Each number is 128 + 32 x the weight over its row's rms, rounded and kept within 0 to 255. Layers, rows and columns count from 0. Numbers have three digits each. The size before them is the row's rms in percent of the matrix's.

# layer 8 MLP down (transposed), 1536x384, rms 0.134, rows 491-516, columns 0-127
096:105131131145128147151096096098141136130131125110120183117154182127164076172089146138127126111100128182115113118140169130105108120085076131144110067126159143128178121169126156118114147155115102146199100181149112068097100180111150131128103118120184120186170148154136184103134058147111170122130070127096168105112116178144125119108155069164158129190133122132150092176157185132125104125058
089:094146075115106099094117164094122180116095122123148178158159094188229131096114131115142159213168120083109125107128180126175128147139156161100165085156186146109140110135092163193141104109051150147148130140097104147107181146089109170180138107157117139143161132143103110133141135131172139154129126149088120137140135109161190125077152080150170109181144102150130138085119067131132096097116
095:147119159176171130149145043115114114091140193072146154083108156132124085107144076133060103115155127163171133085103145172043103080170093110113118122102149145092175134140183160153139098172119129148076123161080145079141150101117069181106075164171107107088076151159072136139119100143150147135075115186159157120088129130134116191132169179168137171118142154122111130086192123070102076123071
099:153097140176124088185101147140168123135114153093141164105118159197178140156148157086077143164149106130185149106184108148129148107186160111112105139100095123073141104169120119185094122172135156124089167165122101128065170142060166152112142128119092098081130114075154112067141106216145063158133141169121171106084113134122120135167107139180125163124146162185160143093118092160146135173162
102:108129095153065067115070116108138127115135067171100114162152148166140121181139175168112189116133149127104153128195108132123114129144144149085109137112125158107142121140095085137124106135110169143094067155137094131125144111120072141101145126094116150188088182090161079113103120118104106144158129135103122098127097139107121096119147179204142147135165074146110145162107075078154093133114
099:069169128099140135146136079130156112130059094132081155159137174166157145107176105067086133136130081160209096047117132139100135146127186073135126148179133142118167099103125135096154111075106127149082188141145152101177145126122172191147082113124095090122171136103143111135140108097140145140113166146175126126106120176103170123144180134132105110120155154149105131141123141121134093135086
101:086154090121137091080156112129133107053065094108128104121147148130117114119139157109117061150097068109148066132088150121119124124106093125123120127119130096147176075156179125122083093138112163140123109093154124103150113142120140162115103123133156093139120104138150106116101127113177097147102164103111108128144116155190164198133144117160153132142067056143108142168197082152104139165194
097:127146127132103128082122181115108123128142120132104135120092097117161132165074121089126193123083119075087093134166081135140132145129158099102147094095150092092137077103122107162143137129091135086146062167091132112111137145097100189141107171186110117045087111097107128114093140183133092112093088127152110101125191126123088182142151110046117181115167098189098142133133128106129133183172
102:153147097134124133107192149133167118060135170111073123105063155106224094217068112158094151088102156114122115167116082112155138143139083138163233104146142116168152118148095105159099179120127117127131107140085170128141138120098122177126110126154101163087140143168108089172155093121092080104121102098072077128096071120056129216147122118102086088114122137149075117169143117127106087111154
095:170140133100122033124146139157108158141090073120124171165108099180082150066148067107072150203174140103142131091147147071156104151139073185152156158102161162070133163094095121088150140187080126136129160119165220104123140125172074121190096146118114142118120159080140079151173077159164115097101128192124069142108122145133166082130103110121117111142127086181135085082082128112148143137199
107:168104145085185155084136118146123179220157107150135102173182169127151118098168126144128177158117121100142107156131143099149112113111112192175164157113161144178171089135135086154130122117109169156169092059163106129133159159153170088107090100130148127115096096107114110116061133178129109161152113131117085195161121128153105142119136123138098169166196182071102098153113177077156086177139
098:087121107187177088117126107135161130112111127110165120124138175147123155164154119117096128140150114117136130119149175116030192131167180087131111155151159141161100137110133047109093107133107106100091129117141137095083177120157105068135190084142179138114169128078104157148186101168139138112115145138115190150067083130059121143097174069144148141104155097118218139175115120114158144136079
091:115065131145164126135136099120170130172165093093138130068057201110134102182137129103150153135091152097114085080138123140169114122153110085091136168136171080144099136156118075142138127092123124102114157158145191118126168115185111101144119135116132133157086140094100136102078108147145179143066105075151113134118096149190078128143073108175122105111197127180120149135089117147119177102199
097:146106135162172134056124067125102177159137125147101131168130172097126137138146088182122174153137131152161097114078178088123136151117090071128099155180145059183117122151146127159106123074141113146086103135165095114148104111180140106168095126151108155144137089128096075151160146107086087150128132171167172077167131154090152110130165128142137046120136067147138157135093123188135137162116
094:135126107102125168159121221084150074102163108230105057075078090106164129091120133116133175130135135158160145170117168130125122133120109136148114172112097144104104098121153050128108139193101144114191132135107058068101154097115124087104085138125141150081202086181140132082118153074130095099115167156127140184108175124122158121116168164121108092080140158148076140108139130100168180077165
102:130089189102066153176135133136096088118138175164164151095132162093167115148158151103128154107154151126143154162097197138121139164175128141123135141135079078137155133154150156130128174081159101139073119160138102115158120155188110093133141146177130117092129117144086103129120141120165139158079146147084171064175162115162187080095108108186135157146081173132171082104132159148068114157140
118:151094190105163108099160134135129173083165160151133144089182133120134156103137120103129157120170142137175130110169130142082081091130118053118135170138188137081136130178123152113141152090140109180124151161162130098108098126124166138104184153078188076173084157156177130192112133117154110133185172146107109173126150080086123178138127091120126114086117121195116141139110122110105072122194
116:082162115114170126156170095106148192155120134135101129119136153198128082133146164169145164130068172084116156126115170117144117075137114144151135086132086103098110113172132159109154096147138187174148124122130105127105131110125101135104128081163167120122103165145102141091140180135091107135107072105124099155120151176153124142119123176088147131135137126123038134158198140148133089123157
102:099144106093078142136153088097182097127150137105130228155156102135137179102163102174108092215152170160111123150140111141117123123115116111120126145140117173116159125140103103109141193146099142126155165188173166072098179104159169105115129143183116140089083100090166109091072109074128142175121150101068152063100177073171136117090148094108109125141149162172157100067107119150080142153089
101:109142095090106149084129142183079096095121108177139154183149090139107132149143111101103116142148132142061143145152130077141099129110180173167120141100155143125114083114098148179104163114091144106100130123098153147089132083108134093132132111139114123141146105128122116077113137125095140113155123139132104150147128095100110129207154189154170155099130182143096164134124098170178107113131
108:139087150100191131140092105140150174108104135134148115091083107166120202120144166238167150080090134178124086216150075087104118120128137109128150134108140157119114124066158141122126120094134161109150089138147154079147105153102133111156206108155142108155198175058130139170099172175191112111178146182161100124173155107118101053149147050126125099133167094149101147174113178152148168121151
105:124115145173135128088158123095143072195129112195129169157121137103124091109097130123127127091128089130189122106144103116099159130141119105121116202144158053150199147154111117063146146131139074192059071146069155129169141178163103144159098130102126164151115163128170103131067113102158144112081108144093074154158130151136111089144106200145141119141140085122066180108082114099167161121143
110:111112147127132123138109091160104126151185132095151142195120069097123137141118157140174122124107067079098137094115123208128123082120213120128143083141091163142099139156109091129044065129099082134201121143139071174115125174099157093089102185204121086149123113084137114093172079104144098072153094112142207114160116191153128133161158116146112162148169096118188011123155092094089140107095
090:082199065132156155092176166092123126146127112067130173172111157158128184160157126067126091120140136127139088115175120142097166105124112194144123138106115109127117093113163128107106113177135133108102175083153156119132183153092148092124120128124076083125114137178138107079131089185101176147127155153170122110179117092189102149167121085098097170156151185129137147145113081152179104121133
091:209138093164113100064140104140102172141186151125124158096129169170089144103106120127152105139148141201154143105121125075144159124100120086101137164072098135176126105117137117159116134137139117171171108102141126166128126145150091120118092183114138124191135122124133168174109166097097185101080135136102097124141183124127112139171082182165103136139177140151132115117096113130087089140128
102:113140132090179106114095086115075169144181149179103102101109103073164121113141122091106137154122119072123140110101069123150145101149114111184145155147090125109083108123127053141179135123090130122138153126113127098142125131147068157122126179114110091088179124129083102122145080166116122120153153046125146110117124132108086123128139063146117200119049135087165114097172138173105101164087
# layer 8 MLP up, 1536x384, rms 0.247, rows 492-516, columns 0-127
094:042126093136138168147109158140186109133101140166092141151052123146126088133141125146178067057118174162103099161134181168086146163159081097103126152191118107081126129112091078079109109109102108107134054120132172157136099153133113121072177073131138108122113101106141068103086128135114109100085175156129114181090074093096146131184143165167092151126133140102087089122096083123206166102250
094:094135162103128176107084132100114163117105134122140119211110091164068078107094064143151151121154132127102145127124144126132127137070175141115165157099122091106135150099106196146166095137145157125156099121133114083124098143106118173124191127137136151202118116114169098159132154129085112100098173209109101132159111086102125148163166126114137125122138118152110163134089153226154169085122
103:188073165092103141206134126118134108109090106079174121178122145089159149141090148046142122144170128150151081152180135126114088122127116084132133137125114062107107165135163123114184081169115101128067128139117150121132139125117133090137132182118145112092114118152105194127113146148147126134120161176078096128108114109143151152155120111132061127193164145090119130140139102158186141115152
098:117137158114067141116110108075097096145152111138127131154111084156114109141141137101163178134140128148166137154150082153081121101115218137112149166123113179112093129149132130090095107082067085128188139151089142097117110183175132174140152108087160118163104088099131132144117152126098132107126138098105102149147078109142145106176134109203148101117132147103171112111142175103076065104094
103:156153141166116141146208113108088165178084110116064088101122122136135097163128107162135106172144086188170153107086131137148109114110128101112135052136174125159086195111078137118126096112128065204125080156176150176146100086062135162113132096135138100108135098114095109152195078130118095194108085115174115136133110120188080104122157080094137103154111179126146066140090140101105112113125
103:079113116182091166154071098132184130079166119155122094099053110170143091173101111111139103189142134081080136123149099159141136140128137185102127143162056110150115097079133141097105179137148075135102150194172105093197173093139062126110145092102125108103118133228143148145126160073147123038179120122148082094168150119106125102173148069112098143092143155131123149130115163141046201132154
100:095097090090122136147166115106120154141152158132168173112168152154097136077116110121103094072096115163108209114118124081155140180151154121151148103139180128113102088110116165160156137154114134127181087120167156133105136121186116078124114164096106141156115103146130106144092165104125187174210125145124131109100101040154127100155099131123080110139099115100124141155157143115121145096100
108:111132168104067195089147192193095150118117158101111144163055097105136057096123146137116156138197162110062143136164175126129127132089158102045133114159182120112145120146179109133098088119082121121155131125120116082129114087150157121121144108088083116156098141090155135064114094073195098159124113128173109136086122112100112126104134088080137146165072136134197152143092125143142161099098
096:111107199112143082093140143112087109142133086091138117090114141147129111159189134085200147135131063137113163120160138108112148215077139123112156102101131120075129140122116076151158186154148209149162145105140145088119103146206155155121074118133171177101166106117104099119173166098117121164156109145084076156210118185161119101081070119110099164121061123132113096128089164096052137116130
097:208080182112169144112130081145088107189108113148129079136134124082172102145135106103134158160047086158098114134172110160090096108092099080137157100121143147173113140156044115117062167141137119108130135138114112154172140121188130149121083158128144147160148075150163105111175168066125156117073140119115098115184135156137133077094129100122163161125166106165141098136148128130168091113155
094:105092140081123152120186100116086060126127074107198113133139144106152067109102136156129154176167124115133075130160173145131106103123142061108131127142114139101132170115073137115142107064115073128165170138120118069099126119178166123158122093139185102069134121138148120168160091130119153167145087042129132131140182127141107181157139106185116167136081136159146144105106119064135142160041
101:138152124162129200173093129143072118097070133161121119171144106104107111099096136127157103171136128191111188205154163176169132141140146115079080110152127083094118102107081122101131104195135070144114157132114125070139084154070101192167169161150090140060072114092185126180138077076108082171186149117146129154087106203143130094159134116074128066112126123065141076084112115129133115139113
099:136083169113091121107140092073099160126118116156120105092135085079156108074128151143078102161126170093181187151090094117099113175134097165136137138197085062152123158118170168133197150159107116134100036108166132125138154064131163142133131138141101186111131181098134075149174165105093134164125119138181142178126153149114148131166035113090099118108156169164108125102128128149111116111089
094:104113147184110110100085154057141141109113091121129057138143136097121120146148148114138120086137138169140126146127178102167176152106127144130173094129119181158082146173084157159077170124156094139039145157129103104115129181125111115120142129078083133087110063073100102199088133137169110108104065142109135164146126137155131125159150205106131139085132182077124066115127132089163167103148
095:158149179117123094161103107101107089034115150119052126100110098144107118125141101114104147196100147075106113087127128143083083150157143081132178118125057147152138103150126201104117111172108123153137168112109188124129134084095168103115044150169117094125132127138152130127187113062118150140169158111144137161083107128094103167149140137103122135180111133089116118106167170059125127110091
120:058070173104100122140145145169132118181083142090107152118156147158114119116134117101153148103100151080104240130053124152081152127153100148159175196124179103122092137171173136060118107131165076081168158159142117084164118120102125113169162104151174168146141116144132143167082106116085129169166094125140141155172165161077119140196120120149155155103067114152115077115092115122132141113166
105:102173104093097133101138148120124103167104139133107128133081091080124148158143155128127086083089171158117137122111196119098061117082109138165113132136162160135130076133091143135086155151157077150110100112083128142124149116110136094154133098113135153130206122142159135130196105094107094100161072090111192141094141143206133119063109066133136125100118078121112175103162070122059135108135
100:105131194120086096149142157168105089162084068146121068180112129207136128167096078105106131108115122135149125091094189159137091106183122144114116110138162112168125136121130129120102175119138095163098077165155076141175075151169162156138130120067119148087105120135108116140115114134112129112116189100131150116143162129097103130168071137158145131106099145143141152142154135091148086090098
097:150115157149169129067129149141143176078117161150140176167110123162116149091162121184154066087133102120125118155146121098148099147136065102126122146132116139132067116187069133163167127066106121158120090195104124131149135129094077203161134161130131129175146120116107122125108096104079060159199187090119116146129170085157196100138118128124180120143116090079122149110179103155162150184085
097:146121123144064143199167106137130104171131076072111121100235103130144186183103159141101092135104108148177163165172106154068144125121079127093090159145159087131107164198100154124127077095106166180178157111119117144080090121180147109117109120085179116113156107086098130092103094126165148096177146118113189119123119147135093143099179146105155167137071170088129091112115117106142169113150
095:137181162156103095163097158143103139108147094094121144142173070153116102171109185128114103162175105119160154059121186165057114093186131116165145074142070170126154148064140094119123231120128149139113118142083116212134094143141149067139145161138134139103124104148093125181096082121192166107158127105078068097115130129145182149105129134168131134123168134088113142119092129103150120116137
104:176122133073149144101122086197096121156209120105133138183067136093136142125170169151141143095109038113163122107106140184146163136123134130134173137123158115202094162139131186096124094083132118104157184151160081119103112105174189049130124101173100187121141107123139117126118127146118146102115141130138174126097154170092116140120088136169131069076175101087168008145116086181134125104130
096:109054120162073185122066083149131075126171102108167102076130118130186089158113196101187140162125125093086140137184124122157091099142089164158132101095185082111099095101103147108061116166177145096102143087079118115116041119128145100069130125182092116160084099082133182188109111093145099127085090146128112051126119123108137154128168091142176129113102134139115136153126117180109084138127
091:135215126088139190120120141176117151157086137103133158085111103079148101097171169171095109130125106099132113115140114134133110139181148221126117140192100064108060119122112132114161078082105091111125123117158074228148119156150118162142127125102125101164119120150071110126126073054158122104149071113159115179124070155158098136107106143132092109088104052137162098162113078178114119086139
094:175091144133112151075099123116068082133125104147147146125101134125123105205087105127117101094100110128080115129200091121137123124134176078127133179128128100108137103151113172171138155158187163156117177115154132074106085156100128154070152109148162086057087215198163132117120145114074113184101152144078151099042074141119126162120156161107148092133095196092155158080111090034127120110156